{
  "rope_fraction": 1.0,
  "extras": ["capped logits"],
  "decay_fraction": 0.639,
  "decay_shape": "linear",
  "dataset": "wikipedia_en"
}
Each number is 500 + 25 x the weight over its row's rms, rounded and kept within 0 to 999. Layers, rows and columns count from 0. Numbers have three digits each. The size before them is the row's rms in percent of the matrix's.

# down: layer 8 MLP down (transposed), 768x448, rms 0.161, rows 679-745, columns 320-383
# gate: layer 8 MLP gate, 768x448, rms 0.166, rows 680-746, columns 320-383
# up: layer 8 MLP up, 768x448, rms 0.171, rows 680-745, columns 320-383
down679 096:507507516507476537560484492479520472506540500518508521506481515506519484512511478523464477493526531474457516511493475554512498491501483475477500473502501552541450484502526490485498503485525499
gate680 099:462535500533515473547521475510479508487521511495531488494500474516488515534495487452509507439493503472491461524489520530540496528461469489493517468528452474449473506516506548521526467498550449
up680 100:503486533517546557490458500445533481507480527577480461475510512457514489491504513514536529488510497498516503501488526489471470521491499492453525494434476512489493478491548516517555502491481517
down680 096:495483511500478465508469526443538471472486476475474506495478538527534468503538503495490499469502546527512512517529505497474517501495524501527470492485510531538439526530495493507503537463471545
gate681 099:503490519469522506458528526548435479475486503485526487457499446525456444502507508482450500522478467528463467510509529530523518491503529505510503498478517508495499466496479516530557469537490494
up681 100:479508534497514489522502529472543497490485485472503483504508526487517495480483481510505488518524514479463546523516506480524508496469492523513514512543496470476483495473505489453514548465489475
down681 100:465449507459494459501524486520486519537499506502534475500508532498500493447512489519523502521535478527522539472465491530542473487518493514500519465467494497508492515503475492463524451477493510
gate682 104:509496463517509499500495487503509505449497555477513516452496470495508504505499475515526522504445517453484478469499455490472530481528531508541461474538523447463509485505532470476460460501517473
up682 108:501499539482484508512512497468518466491486503509489513529513532541518501520497497519531487499500513490499494511527456497497501472521459481513485475519494519509522463449502527505496480474542502
down682 106:498500577544508474498503516507514489485439520542461510485512539486516466499489492503530453456550516471512535514497434496498501518495484495538496499539487491464498490503498508489525492526461510
gate683 107:482464478474497475498487503502480507512479476477556493504519481510487497495515467479504503515486439459515493527525510475519503447533484487495506591507509488480536498497448472507479535532523513
up683 102:502519546494487481495466454484490540509486497458489520510498531510511475484576484471491505548495550485445452496472518518464528531526528473472493505489486474513494527484536494487525486495500500
down683 103:504459513478506536460477538494498504488489487513537508493476495502554527489513513502526483486545511514509523498477523529475507506501505500492482485491512479504476550484498508466488484470474554
gate684 105:494514462488494495512506509512502490472522507493463454495494502482432495496519481508505526493552497512533507511544514470507506489539514496511512515491537501473502488506443547507516520455538574
up684 113:528506451456489504438486543489468521471535467494488495514558482514506483522525494461512538485484493488505448487476522494483512518485524564531494488469450494479491481483488525504487498525568525
down684 104:497493473479484491486500523498535503546499474481469496541502454506512497489459490476565558490505522512527528498521548479454515495550522526515513472499518487486492492495486532500499550476474525
gate685 097:507514495499500478526509517533518495498561508439493482508522515490468495470524478484470474522449478462454553489512509526523492522502454524524475457495484494531513486562496516520484500512498512
up685 092:483487517513519457506492484522476470522548470470518527499516502476498521573540469501517470526505500483514553555462499522511505520498513538516500500517514509482503473491537500502495505494510511
down685 093:496516570523469507495515543457526503453469494525500496502487514537498532502483511514550516503466472494526511557516532507476511501482499480500512525505534503537507497500519502510481513498500470
gate686 108:491505500492521487503488503516523466523504454501487500448496515495477514504498481487522468491473520493518513507481476493499539466499491495524505471482516484489521542471537506451559498505481518
up686 105:517507502499584463517522487515507499526469469486497512519469477498514511488482508483470492512482461494495449502502519513491499487481479521515482485546525491507512506492540542507499476507487525
down686 106:527530473463503516493487488492516461490487520487507464483501439456511486500470471514512484484508509515528488534481514458502492505508505538551562527461507492518464514473504517507511497512480552
gate687 101:504520510517467427515514509540500548528451524481515474496528489521486506527469491466473518507474507525444513499503483526513495523522510507493523483455490520533494509494486520430518510477463506
up687 099:508502491540484476517472517515489463482473501482485510530508499475536467470473477488510520447521506452471507486539512536514554524524484494489472510493488509511491548503509533504543551482462465
down687 103:534515487489498506491495497470506450538466491519506552503525514527502509482457555467478552510511510523555499510483512499519444485481504491517534535503485477454519525486471483503509474525477531
gate688 106:486499530459514516507507547535520510480519514531525519489503503488433521485467503494498437475453503469506501514541482494499483488495522505497498521460514514528497511458477478495504491504490530
up688 104:500525502472509535506478467493495499453492469492486498516520509496503519527475498493481504487507507509493517475493575499503479506508482505514507500445461449493556537506458450501498486516460481
down688 103:528530470482477506453480476505546511513484466527453485516526470462531499495555515531523497470525516516509545468477519514510512503486516459474536514511461486538514541485528505495507480497548450
gate689 106:445479494507513492535482453487483511524532517484492444482488521491514567499504492505490499481502545501493453490519520504488552515467534492486533471517492494467484476481488555421481562541470500
up689 105:554528529474468498489524509508528509486502535499546522497540490462515480484488500534543482495491493486491540508520503567490470488498498472538501507493482512522503542526466483497525452465489505
down689 108:493481484510470501520523547560495504492541520454459480531493491502485502457495508529448471494518461494492490510486471479462511438483517489492490467449508540493546496498465523461470478501528464
gate690 101:458502491500514482454511497512465515561508492474510507477515495537542504498517494495513460482507486457554470544486460504505510528487469508464512498532493487478522523499513488480511497482510507
up690 105:541501489477514510506542464504501508419528484501515480507525518524491518484478472509469456487481531513541476531515505492506459434467496519509491466553477549497488490509502507509467458552510511
down690 105:520479537433502478501531528507526548485520505481486510544465494539523518499471512503474499516509486463468444471491516509485475488503502441540514522483525476488506477508501493508506450517449491
gate691 091:494553452496511521511550484508495475522500498457503472476500473500496539467477497474483539465489460516514508493539523484487532500502524512455491454491470503472510526489475476564486511508474512
up691 092:507490506545499486495475463534496463494496535480500502495521480547503540487460525506518536459523482509494481490460463468471513538505550480485516469548518495483518491481505523493508484483500498
down691 093:547481511525479495451504485492514464441503530491490510543490523495486491521484471472504528483503467524532457504518452458487495488473511536483546501469486477496479510507482488509510483488488496
gate692 092:518483521479487506473486483490486500488488467453483513525491517507480432516511480529518520498466502446540483478481497502479525495524508484524515483482504499541521529503511515544504506529514484
up692 091:500523468468455527494497532486525483429476481500527451520486536498488459513512478493491507497506484505464539490507524480511504519494516499510503463478501535471512513497482477481470516535519541
down692 092:509465518506493490481520479488527444490459526466488498496483514513498462516500487530513549532510484480512519487512522544484470488498514508504548479494554478492487523517473508514479484531520456
gate693 103:450459547519479494505500491509477518451540484503472517492504534483478502506505479523542479430499529480530467494508512514474447468529508468475513467496506504454498526489529468442504510511542519
up693 102:513504503507488458430537535522502511443481504518461545503495489481505511509485482500469532507493505473479490510499439527519501563502495496487452462522510499499474498496514442498456508475488482
down693 106:477501476520477468488535512488499509513480514497529529469511477533500501520438477480484519481524502523482505510491540475515481553534495501478501525476512501510492502514518506513458498509492486
gate694 102:495525469517488497525505480488479482477513560485522532478505508482487504483453470497508525482461530501496497453528500471495500524451493492500534461492496532464488486529523467468498556537519481
up694 102:504509504515475471467486462532489524485469572496481445510531500496525489497537496536514515506499492502470477491522527515537491523492484518500488507501514511490498520499456519485511524482515489
down694 102:474492481516530511508494476505456537482465544491486507495496475528452532492504498499499560535491498505486476466477505489526497469499474531494498542479477525531488462498523502489473470505485513
gate695 103:480466464496543536490505471490498486494471523491507483489500536494463523482475509503535475517502482462464448486521475509456551506484499489500458511553496490513497475483511474466510522501489453
up695 097:495480476492478525460479550491526490466475468503503487510476503491535512490488448517477488478481499452484483524500524523469440496507492510490459510490492460502513496505487491540455531509478521
down695 098:556477494446515494500511495464485479522530513508482485534530430486503500514479511494475494501522481481465496449510510479484464496512535512512512532560483492476503479492514503486508499490549490
gate696 100:480502506528502459489505521536516488499506512465485458463530488484493531484506527508484483479499517493520465534506493523491497536539484538495491488555539496502518521500500518502537501502508485
up696 102:473499499522519507485504535484514475453492515476471440482494474537487502486538475520502529558483500500535511515502506443474468454580512505526503470465531486484515469505492499450513512458521505
down696 101:566454439486534477503463444504496511518488459543519503532498478498521464515469505513504516479511503519478467512504484522486494477514516468503476439495491502497489519501516497543502566514483473
gate697 099:461502453507510472506480468473503548485500467497483510482542469505483530461528457504492443490488463534503481529497503546490486545546520496482503492503540543527464513530477499499525473489470540
up697 097:473492492540490475480472506547503514476492524470519479490435476515495520481468478500500500503522509519507543528506512519488504542524541480492518514481522549543468515516501501540496480515512503
down697 102:517549461498511527493502536492516512537495440500513477493544521504508507495503519514505483477513487501488464517506514550500526551508545486490501503497501471555486456483522474505520501500509484
gate698 084:484500519506504477467515497489517488496487475482466469470500467500491475450513505530498495534476480476507481516544537530457511541508505515528511471472528464479487494520503474509528448469528478
up698 086:480509514524534488508518481497495504526502535504530508496469525517503548457489512516482500468480508507476536550505427513495462532526533516541550551481528470518467489484523513456517525500535491
down698 089:511467506540504477495558476499480541498510445496501503467505518516555512508495542473436508458471527516528540489520489497492466532546524468501495531495486464519495526526515504487546497530513548
gate699 100:483509515469461521498510493513480489499483490466487517509478498463478522492466502499498533483496522508503547519486458539494469542514501511531506528522480479486556483485511523491515451437544516
up699 106:470476501540489494529485499491510498497500527475498521493529527504521456480493508478492549487520533495500513497486478524479479521497494503459461484486512498474502478499497505489508493455516510
down699 108:509453471518485496442533497541525466528485477489516519504486506464469476489546506530501535490473507508497502499483451470507468515460468511453483494527525508538433505468491470514486484544478509
gate700 100:493514463463514512487463493491472504420495518516501497499464484460465518471484471489481501493544514492554510483484471503535511508498514490495529513477508534511484522526518540483508476501443503
up700 095:502455533483539496500512480491511539483515486515544490543518497478489530498474529500530490512525504529546511501535524509458488495533517503519522490464528476464475528484503547474467505533477536
down700 106:526502507527531504521460515482506516495476512510495494505529508473482471500534553499503500474516517547513500498437474508516439501489504481501490561469525537500519510505506497507480519514464539
gate701 106:506516538468455514486515493493477558508508483485516515479510542514537493503479519497496488516489487521452484503485463525506553561511463490538520448507530472485509471517542459452474522440529525
up701 108:482506512520501515500518487522522491497469543533511488473533476489487505494513518534496469505502517548481501459531529491494475484519519498522555471494511443522479511495515472473514462490535464
down701 100:528457485487502512530529495523543537572506506483496490512501517517523515499519454470540519467538457475529503503506490477500474503526522524532479549507496542459514494530453460480550499508502503
gate702 063:519487459519458491497504505484498512493517522480537527470519522469474502499538527552484467541500486509487490487532516489495536469533474474524506510501496537493550482463553491481444482469491480
up702 080:482458449492513512475535508510526474521492537447497505486543530478509499523526515542484441573470508504434480516533505517496546504529468477522477526524479471458524454501514494492477472495459439
down702 064:517510521462476483497475491510476547502497486520492511472496498520505519545499512456505497490496525516522492488477490494509497492518509478502500494515499482527527500474563539467478525499477526
gate703 098:447495484489476488514522536487514491523499492488509513508447455448503553492523506530473483492498534496480502516473488487443518517510515485514505518504482488481500514522475449466503513477489441
up703 099:501518502523495482435534502511480486499549492486496499512464472493525500487519502483517506475510543476500537502444483492489482540503501516474512499490504530502511509493515476510458520484516456
down703 105:481497527524468520494496481500494453540512511487515485498509473489486528506495516462488527486545526467533538495471497492533492504529528504486480481512485504516492518494520501511472498495500499
gate704 091:492459486527529511474494479487477463511504507500484481487549483501549463498520489532512516505501471518499501467521458524524575491472503514471543499521492521492505441503476500530513492468515508
up704 095:476531493520492514477496494506467471482484499490513514546523491512504499483495455490500534474481508533483497468502463506465489466518508503511493524485464489466496540483502478519509496505447482
down704 094:511494495458510519462535487501482470506499555524489519503519508547515496469530488528530508510487444497516491496524501474544504514483513493500536520498498525493511458517463520524459497485495498
gate705 101:496521497455502528480476498525500460490488504490494492504544516498482470467464499511508521498517473524501487519489492495476527503483503500525477522509458453536534544475501481492515489517534495
up705 097:506511510480531512472485491563482511466491528554482522523489438466529545477507515515510442475489485503508477511521537538516521516516497493512476453460483488511523534501494512484488497488495527
down705 097:557433470496522442509509524502473541524452467536494480498486478488561487503503497473492498481543545483534534510483489519519511497520541477477467495520492513504492463520520538532487495564490523
gate706 096:515507475508524503530523502525493553530463504509533472476489508518531460467532482510536459502510507482468477495499556461475510537496523475523473496534482517501544514517502465481482494490471491
up706 095:516514468475502457520458472496490477485469495523486549493491524548525502511520486505492504499532502472494453473479548542493506542514466524488494498478499534487495527518487500489497445499514514
down706 098:516525478545503498523492495513466483498500509449507498485480500497502519515523441508461518479488465510550490518485501494503537455466439510517482511501505470505514487456553486432496507508461513
gate707 097:489463501528492503503481491502497525482512521473517477514509483518499537547514464497454489495430501489508501489482524472495511464531492512504478495464518504501523496508479469527469529546518492
up707 096:499526497505473475476519468477534472508527524470525513526427518513495506541500481503503511476514518483480497543487525500514539507540533498507530522470524539503494485482511483492529511529502482
down707 103:495522496536538465488497498475504529512522458494449483489465483512518514533541476505491533490498470492476487493520536509480514481504476496457511492509534529507492525495499520540480530480537474
gate708 100:502512515523499518474495536471471532486533499486502474511493515532496523517499479511536521528516497509492529474504534451504523477512484503489566471516473488571501501521469513474498494565590476
up708 098:507499492466524479466513479434499513467494554488501486493532525566493499475502499532490507523475461483430475492469492475531506529525498430512507498518479533491446481465474561476514506519505462
down708 101:545510549534501506522543504504483470512493515489474494521450501523439535499512536518491498515519510511482492482535526515514534526510446498492488478499505522527496496471548481513481491517526499
gate709 105:521499422478497513458488513472525473504537484543528515498528519485523507495494482519497450451511519529485469559525475451447529454523524478520561441521445500498493522505520532521468527513498466
up709 096:519522494482524495541519474497436482499527551422475516510493489459496517449477477541507487464507458496501525511457489488531501515474504496482496486471518502498500464475468485455497497508518476
down709 096:482510479533472462534488513500494493489527478486461493488519485528484541489463461499503485530483477500527445518496456496486525489471543487525552504494478521499518469524511472550505471529480450
gate710 098:523503453458500452514517455521510545513536475528451463486564506512468463495507480463502516453506515491481538500530530474483455521504481509547474550489529507502462475481455455451497474453488474
up710 097:513467502495493529476512526525481445528530478475516471473471530500512535502531512502562524480489518543515495462469450534505510556498477524533518533479510517466512520486512506458470520479475454
down710 102:536471461474539477473517476489452500491510524462511529514525491487473505484545531505476464491514495458512501451486514511477488515520504511504503455503486489472522509489519478479486511459486469
gate711 103:504512502495503525512539485508498491529527488535497511516535474499495500495525537525509479505502511498540502499528534449485513533508477510454534462496549544463481561524524534523477517501503485
up711 103:514459516507507498498477504507526491495487533469528504518516499488500527503515521492464524524542496523512538509496529485508504539522529516463456491508477509521493548481467499530504481475522515
down711 105:444520518511509470456506518490486469521454536489509484491527511520514510494530421531500512490464553524503472549477450533542498505517484506478485486478446485526485484501464448498538524537496517
gate712 105:512503466497471553473503507531489481493494504517499493544483447489494489469489527471494479526473485500491537486546508500492507559504481457442533534473481487515548501502478542525510478490548523
up712 104:492518537524494522486548511488470532475512481482503466478527499542496444476496524491506527491512525470518501477509467482477488513546516465475489535515457499505490477516492495482546517474495453
down712 101:490512510518446515475511526474503486493532480528464513502519500512515534517504555504493450546485508482477473502500500486499487536512545493498466501511497507486502492503491496499529460506445475
gate713 099:490489508493464545472512511469529527522537505510483464506515500531497508485518503476496490447507535496495496469472495498529527505463450498491485509522494504459464517467491499471517514524487504
up713 097:476469559431504497496469481534502484538486502508491538520460500528497473502487497526458503544528559481543507483511515571542551476486524464488487514471515515526503541489445489515498522530482517
down713 098:502504503485544519507532496486463489525484470469537477480528537474487480502521495502489514512459490505479503522475477515484467502478457495488440510516529468500523522535498450509535479504521516
gate714 110:476531533434476480493474494502471528478488526485489471494466528512513505504473519485540489494469497507509519481494497550524468477488459504496486461492515503503508551516544524455521500498472485
up714 108:478474481510482506477523518461502506440495520487473488510539511516507455571521470584507452498473514492507475520448484536520531492514486464489512489478447534474510514505519490508500463477471507
down714 108:500505469438532495487509479507483496504508544449516474469488501486485527481488466490528490499498519465519494512473535485497507465491446482541475481473493486487533502536488484523561490512477553
gate715 103:497494452499476514461513499507499528482546498511450508478478489497456491498517515473519512511471498508528496464498484498532494502501533501517489512538526495520504534498503504452478508557470506
up715 097:514488510489495510464513525534490478469522461499494477481504505504498525511518493477466532532513480495474495499493498484481469522508496501533512483487510472513492520465514488523499475493467529
down715 102:486484517493477502487516472553525456464492548499487490502491477473510510507482545486509481484482454516505495471490476516480490484426499521531559516480496550491475465492526484453487473498488526
gate716 099:505508506522569499486495561474522501501460495521502508473526530465525512500509503509497517503496471525491542500525497488492512527444529510506510477543470506504467495495502507501511521502486496
up716 097:506509526477522487477488441473497466517516452522482444516510452531525503474530511546508537522547485496487489563526517500539505520506494496501501490526514547515459465471471527520487519514498516
down716 094:519485478475466480483521539484506501509502510467481472497521494507492505521509549529494533451551484508503496488489493481455486508524532562541532493482508494504561519528495509486498472493510497
gate717 093:516539512511488467520532504490517520497494502469503483500520529525541519500503503550515510494499492532509516459453493526526513473454518510528514518551497479536517470534502558463483521477516517
up717 101:508509530502481536498481506511499506529479485516497534497491494520440481497467495466488476524475483487534503518513492478499491434548497499417484533465464501526471533469486454492510526546458477
down717 101:494466476478529506500506480536530515493489456514448526517491475484496535515496541487464494481455535514489532510523492465478476501461495524508471481494497541530540460503507506496525515512531481
gate718 098:493472500535526517512528479485463509473510482516526537482525530531508493502503507521512494549497520501518476463524523467515468482508490535464491471525507583472497523495532536491573517534505498
up718 097:515497504514514510531484528491502477518479577484521529472500502485455480457531462544550465464528489513504531488506534508500509521501511526487500500508504459532524504474504502506515510485474517
down718 102:514567512514495470545512452490524513517497523463498515516496463444514553498523476443490463540493493498486482524522515516498465499473540465552500500522527509483550506485483484494515496487487523
gate719 103:494512517538485480515533476500464484475500500547555485518531489532474496518492452504511478490469482538527460498477479469477521465491449489500511434435460523520490499495457461499514495537485468
up719 102:521495495494500512503521521504549535507545527497457489502494466487534485510448477493488468487499452471486451505508560453524471542518519490491489535543508484451528451503513493472449535467540528
down719 103:494497530488503575478531493530488513514495523484497477519508450507523504495491457484494487520469482532498523484504505511501521506520522476516493488512486502488510509459451523492532535493524496
gate720 102:534492533487491514499472515531486505471556496507526489475502534524461541484446496505546460513525506482528467454546499471483548511468528520468485477493488479508473496496511500473499502492502497
up720 109:510450463491494498458495550495501507502518547524449497488586521505506485524476502515460472509431462541468524510502515492484425500510497498517478478531514509521505536506530507491499495451502474
down720 106:484511507498449499449497528482520513539554527489490462548515504469496499490515479516508510447539500588468438477470542476502463542505493494523476494502516458506530516470487515510498456498480447
gate721 094:467475503466491516507527517468522509470526490534528467479528478515522461520529486483540476507527462510487499519472520505498510486498517458507525453525538482508503514484479470517528494552512487
up721 094:504511484492461479475494483508523458524485512497514512474534480473484496447499515538476517484514496522504451525488544502503490483499510518492503514496466472475521497494492473459550471508518531
down721 101:498469521497526508512485512471544515461519487501484526522486492492495521523523512521496483469535511517519486487478509500524531485475523500522503469487514549492485474544466541479513526482527475
gate722 106:480458517490469475478505491507544465527498468506510532491496481440521504448516478528459533494493507532527491497474484519489486517458489526467447497533505442517477528497538545511501518502497520
up722 101:484515481521530486488516483453493478467473518510496510514515488496508497522459518492505520545498528444483513507488502484513514495501513501485492514476469505498499484457480513473486561482495487
down722 116:479473511503438470487508503521537474482505466521524501493466522502523523479473482482508480492485495527529476478524479512477487514497508466498477494524498509452512501522506551514491521506462500
gate723 104:463485496491497518462494485481497514459561500490510541485508469482500473465502467535581514453482520472494515503480505468531495460504520494520497480515552559467505461518521489480494485499503486
up723 095:493487491528521492496520500504534459463491488497562471496495516494508520478504500493505488486519544463477490536499490451501529491560490483542474470500453466488480483501516481522521521443512508
down723 096:527545527517518486531485508510485560494546433482561510518484505465478472493472466488528495523486488502502603485514502520488504488468499506495464521512491529458514525494502491470530496484539491
gate724 091:484495475452501466515519472483477482524468523509534492495474501489499546481520486487509531508521489522497526485526507507484473471489521499532536493534524482510541501497498478505530422542505493
up724 096:502481497544501554519489524486515533532459493511512472534502509493510473534510508488474498506529524490495503514506495481515507469531485497524494526530523501490481516508480457484533479469504526
down724 098:463485515479538511468484511478532463529491498474527499490520499517549532476488506479506506523475517499521490539520479497518476464456516507481495512497532534461498505468514469483498468515497466
gate725 098:522528485485494496521475548487472480554514467524519537499506505502568549497470495497524529501482519519445494523504495490539498499490480502462485501531486523462531486530481488572504503467527546
up725 099:474499519501481502501517456526518449467508486481508489535496498526459513493531461519502516520486460492511503479484496480449508474493529555516523474465505501500527464496550494469504503478521459
down725 107:467529499538530476495579478478484475515504517483504471505508485442502494482493439470498513479479569500504518485511507504479494522533551509541505513543504490478525509475521513498516508532501510
gate726 100:468522459515510506482564502535537490542519546504485500470489547509529490505531508494511434499507471482528481544494499497486481476441546522471473509497528518521522500521477499493529471510506499
up726 092:475507533536498477525446476520541498494502503556513483510478506483493538527508488476498472475489495462507493533527490528487504488501543469457473470458484470439491511484492534481537516521516542
down726 097:466486485512468497445481542482481494549506471453510491461462488513489487530522498527550492495475508533485528500542500489506469474534507528484517523536482567512532452479539498511525469475483504
gate727 107:551495483498473478474475473466491473507501508537490478522465482508523466517496478507522480503554455489530482487487453486532544464554547484502476470510497487478486523459486503470558508532524524
up727 102:464495531493461465542477518457471460549496513522521499476538456453490521508509481448488500515496480485506466514532507516502529474556524531474538528515461523503497499475485474497497519498513523
down727 107:528518549484490531499465572507545480529547528475488506491469491460499490513509504470520502470482517527474529499501475490481509462483493540494470495497488525508495465490488506519518530520501504
gate728 095:484503517483495544466505482492466408442507532485506528473543539501477502510516476454483517503480491508475466532485510540474500482527433488512532483487530592495479499511511456486537463442481463
up728 097:527468494555497508492478525489525534426480470498509490480450549500478501477478486458469485500513478538471480503482455532491485506495511467481499530515473510470468505475503490558502523467494541
down728 100:531515468494469491486513505495538518508456485500504560472498570501526523514539469474439496493497491498522502487495491533487518472488505493482479533530479439514526509511488513519525520498466519
gate729 102:465477497488485545494556518501525482533486497468463464497502484493515499483505509454489505491540502522511511488501508510497508528500482539539495481521442523478508537482519522501478474493493518
up729 099:505484463493469533454501493508481558469483465491491476552485508490504499458463512497520468450500546511504504445514479500558484517514519509463526498512498478487486523522542546486509451461495484
down729 102:514513476474489519459470524493493509524495540466498452533497505441448511488541500511492480463522493499530468446468499538460493542507526531500502555515478510496502577535493519481506483487475509
gate730 093:468510529501441493541479463482487486486520524491510463467495494516459512467517529521567468531484475465498509479539519513471475506465473492503481447502486535439539465510483491473527516510510493
up730 097:527512481485502488526485525555466501504524531479489494531492517481444473511470513549503508520489493490483470529474484482510521482514501522426499512497468503485495481496528488453505517497480480
down730 095:538534491484450509493497498462477485482504528524505498439513519485446486488484459534513533537539527498501451497472520505484486528493520531525505466509480475501499506477480535512518528512505513
gate731 085:498495518531488455533488469490548505570457502492479512503478467463514527507535518532504483481477470469540475505499526529531499469502502509480482546503540513452499526508528484509484509494541571
up731 087:513501491491518487552442497447526514519526507510497500487466494532456531495535472542524463515537482502474495497546491517513482520476508536525441522549518481511472482451549460502511465455504523
down731 085:488516504513525496462485541500526488513500505522509478542546492485469488482513536510530527526533492473495466528523455533464519514556507492503489475515499493497519481528487510507470481485476483
gate732 099:504498523488487533483512495514506515501534461478528501477519438505534474502504508485464516495495480507518509499521517475498509538539495518514546483549469487481500482507521475543552480525553507
up732 101:493502523492523473499539504478512504481557455484471470500503515489491493516499487507505500522468516515504469480526500467532515522474548510456521461524510490504528546490464497527458466527503510
down732 102:481536499488525481501510489506509558468474473531491518508504480502497461493526447515468564516528498538488489459479498488483523468484501497497496490480500510541515450519479510483489491495510488
gate733 093:492485473554496554480558513532504528494525474487433511506493495446513484520468539468514511513494498477511521462522471450425452476468500519535493440494445489491489508510531512523537482535470503
up733 093:518462470545500514486526520518468506523528513497501504508506503470505546529490499482497519543508458514496493546516549485530521480508515519502554503490468495523546516536526522507459490520501481
down733 098:503513452521485467519572468494472501468481489476523493478512486479527494538534525474442515485491512504497492435506488508510549529489482484480506495505480506564542499496544494485512524496448519
gate734 113:495519485523505536490529543486470452519485515475461504525513498516466497500497486507525545504457525516478514466477503497488507512505501536520491479474495480549459484521496463501508500485491456
up734 109:497496485503542456515559519497493521524498497491495513474504559507512567486484528551515485492478541479452504508546508501499529544488513519518511490488512505524490522497480499479508483521502495
down734 103:494452493510508515531529504495489505520538526500542475509474534485498521479510522463507517476468493526487462501541501508508534479486531499508528496452490512489511464517498503492544471533500474
gate735 098:495496524498472523504478519543485482520472531515512481489516506481492506488472503492482528509476545530513497507523475502521532519550478527490497532495523479487504503468457512503487511522515509
up735 103:480514507508493474520483497515525482512484502478499469519446499513505511470500502474536528482515503497479505480481493510538492460496523502544475506443506507482484483487507450493494526552457490
down735 104:507513538491473506466478508482486503541497477523482503502524525492545487494466527503509555516524522497491457482484513531505478526449487503528521532468508463486491494498497471515510529485463516
gate736 102:518488543497432499461469575481526518502495510517464462512541507499468508483507533528499495532489534457540481546497474547499475488491452458489502488529456491519516486494499532523520455507496503
up736 105:499508544531487511536482447504472473520498534511496518474501508485500485483522514514503517498522495536520467523505492476515498521540455492488501507493477496485536508462498511469497518486520473
down736 108:571490503514502527520505460498513488463490533501476465482516553539471528491506521468547548497486466488545512505498479483520509507520462508501500513475529492487493495500498516533502534512518493
gate737 079:441517484483514490481495553449506486502483504503532512540524478532492480535478481489469487521474511473520529526502535472501461457485522498538484478492463505478474510496447510486520458498466487
up737 088:490477550510485555479503471531495499445517528486515493520461490438483485505513511484474496513486518491494490521507495529493470538455517513521457549489491492505531482514494501493486455476485452
down737 085:513498510455505512506538491494451512487509497501530494498493458517502492524517516499580498461493488515466463459455483491496529519498516488465484489485512483532497489487514532469471488474489463
gate738 101:475514497499487523533508519501533463531531456547545507528479493535514498489523472514499473482518503485472526496507512478517493449455497511549529518519495473498437495478463500493490508561520539
up738 102:485521500481505496562511485481467484478533484455505497460457509523500495473495501499461525489510499452477485502503528508468499552491496481479477510495497506504557456488509502528480505510530484
down738 100:501519512492507498489475494507480488469527535479466496504498519492474475493490523499479496508548525466525489460498524476468490484511536498528491501521504479481501527481518472466490506455488503
gate739 092:495534494517499527515535494508449531522490515495488520521490540491471456513465504505534485509476527486535481497498452474537535511441504521492530480491541428496489500505480489494499490513507489
up739 096:484485494514465498518481554538515524507527480476490465503502491464504482505477483453505518531492475478480518515484535479538488511503490517527490480503481457480492531532437541480539474478477527
down739 099:458495527481465473486485509523542533524516504518469492502494536491486490516479497490494514516488521479489522493482511480516480498497479514483500491477503459505500495485424525477486512488521501
gate740 097:494523472488528529493544478484481459479481475512518478513517527502464510462500462504524488464555489494469522530456490565499483534484456500512490454478494538493497449502480474493479479508520526
up740 095:521505520503499477505456508511524497497540496485479499480486473540490495475518499480522510497495531483497476488500506439507498466557501512515533518505518477502502463474509506512523474550508491
down740 099:495523503475516471561452415487467492510481466521521526491514479496529496485475439506517530498463516476534480483502510483518508501506526504528555474593501490494484514553480484506534502559484504
gate741 100:495467485508536517466513497439510456515492534548515509509497460530461515500488494537525460515489465503485490489487470517462457475511509490512500498493488492478504481463463481447524473511484530
up741 105:537538510511498487481466443524480494562507519438565518513499539485488501509478510503530561506510525504526539492487485498504502534488490460521545503532521470509496465467473496512500524482529498
down741 101:469514506495487512509541514475573498518530498524524495493501486483540459497509487478541459450483477460475505474461494471532474493507445476481502492419480543462493472490499464498516530509488541
gate742 102:514517480494487521491569517512485538502496499511457464524511472480474495515482484539482443462515519497506494511484466511523523489533473487497479492495492468493490477498496521535533454527537474
up742 107:528551517502531508456541498500501517515490554518494510554492484474521481487489495553544504482494523525503478539513499468524514509532500490553475508453536469487496490544512519487545436527484509
down742 102:565512492513517506516505472494518487481483490494510462502534508494482454535500510530483466511510479461488535515473479516519550492529496482531504521520521509481532453521524474522500506502503512
gate743 097:530525492485503493477528449509487522474497489476491514481465515499477509468450494494526486482481511511486494513476462510504536521478501535519477568515491477514481530508533525468511509501526534
up743 093:497485511517476528491531457466501504521482504502511547491524463491478516514525529475498529493487494573491520534502509514480481476488459513450471525451513475523516532514498506523501533497486484
down743 094:493497496513461521533530473498518460482494493537487499456484517495484525515491496493469484501499464491472478513477489492486484512497461454469464479483524488534462485474487488477497507499528500
gate744 083:454520494510498502547516495515490537523525519502489504490528512482447518499503453545497479520503477498509491517483517468501528482521553482536512471468502488484507499491533485517499502523512511
up744 092:506524493506489476487486460498530473493516479522496465484561511460510506483460503517527511524488519495488497434513507485481492481545496507535496489515489524477491476475524493537527492507491531
down744 092:481471520496458482486546421510506499489502474495513490476533495488511559498524500505477533493499493561483586464517501520509501521559495510434483475493512521475514478484495495507489478541508509
gate745 088:487468481443477532467485521510494547505520486467498478452472491485499469538455500502516509486482493530527509528514524511496518482494515478493478436503513500532510481496453525532495437495461521
up745 096:518446495490521520474508459546506534437466500507511506504485500509486533466470467469501490514513493501466485511572492493494523449532502530462443480500462477491498479514485490540541527500501531
down745 094:521471511485505463477488461490462538505457489500512469490498490505479476496468557492522501491540519497479465510532499510505497469481527528443490493504506482520490502519475477493498503518470538
gate746 099:533480473512499509467496537488508491534453552498486507485499503522501527494520467466502466498512483501487506490516506501524505472478462490544558491497508493508481466520451545524506555505551476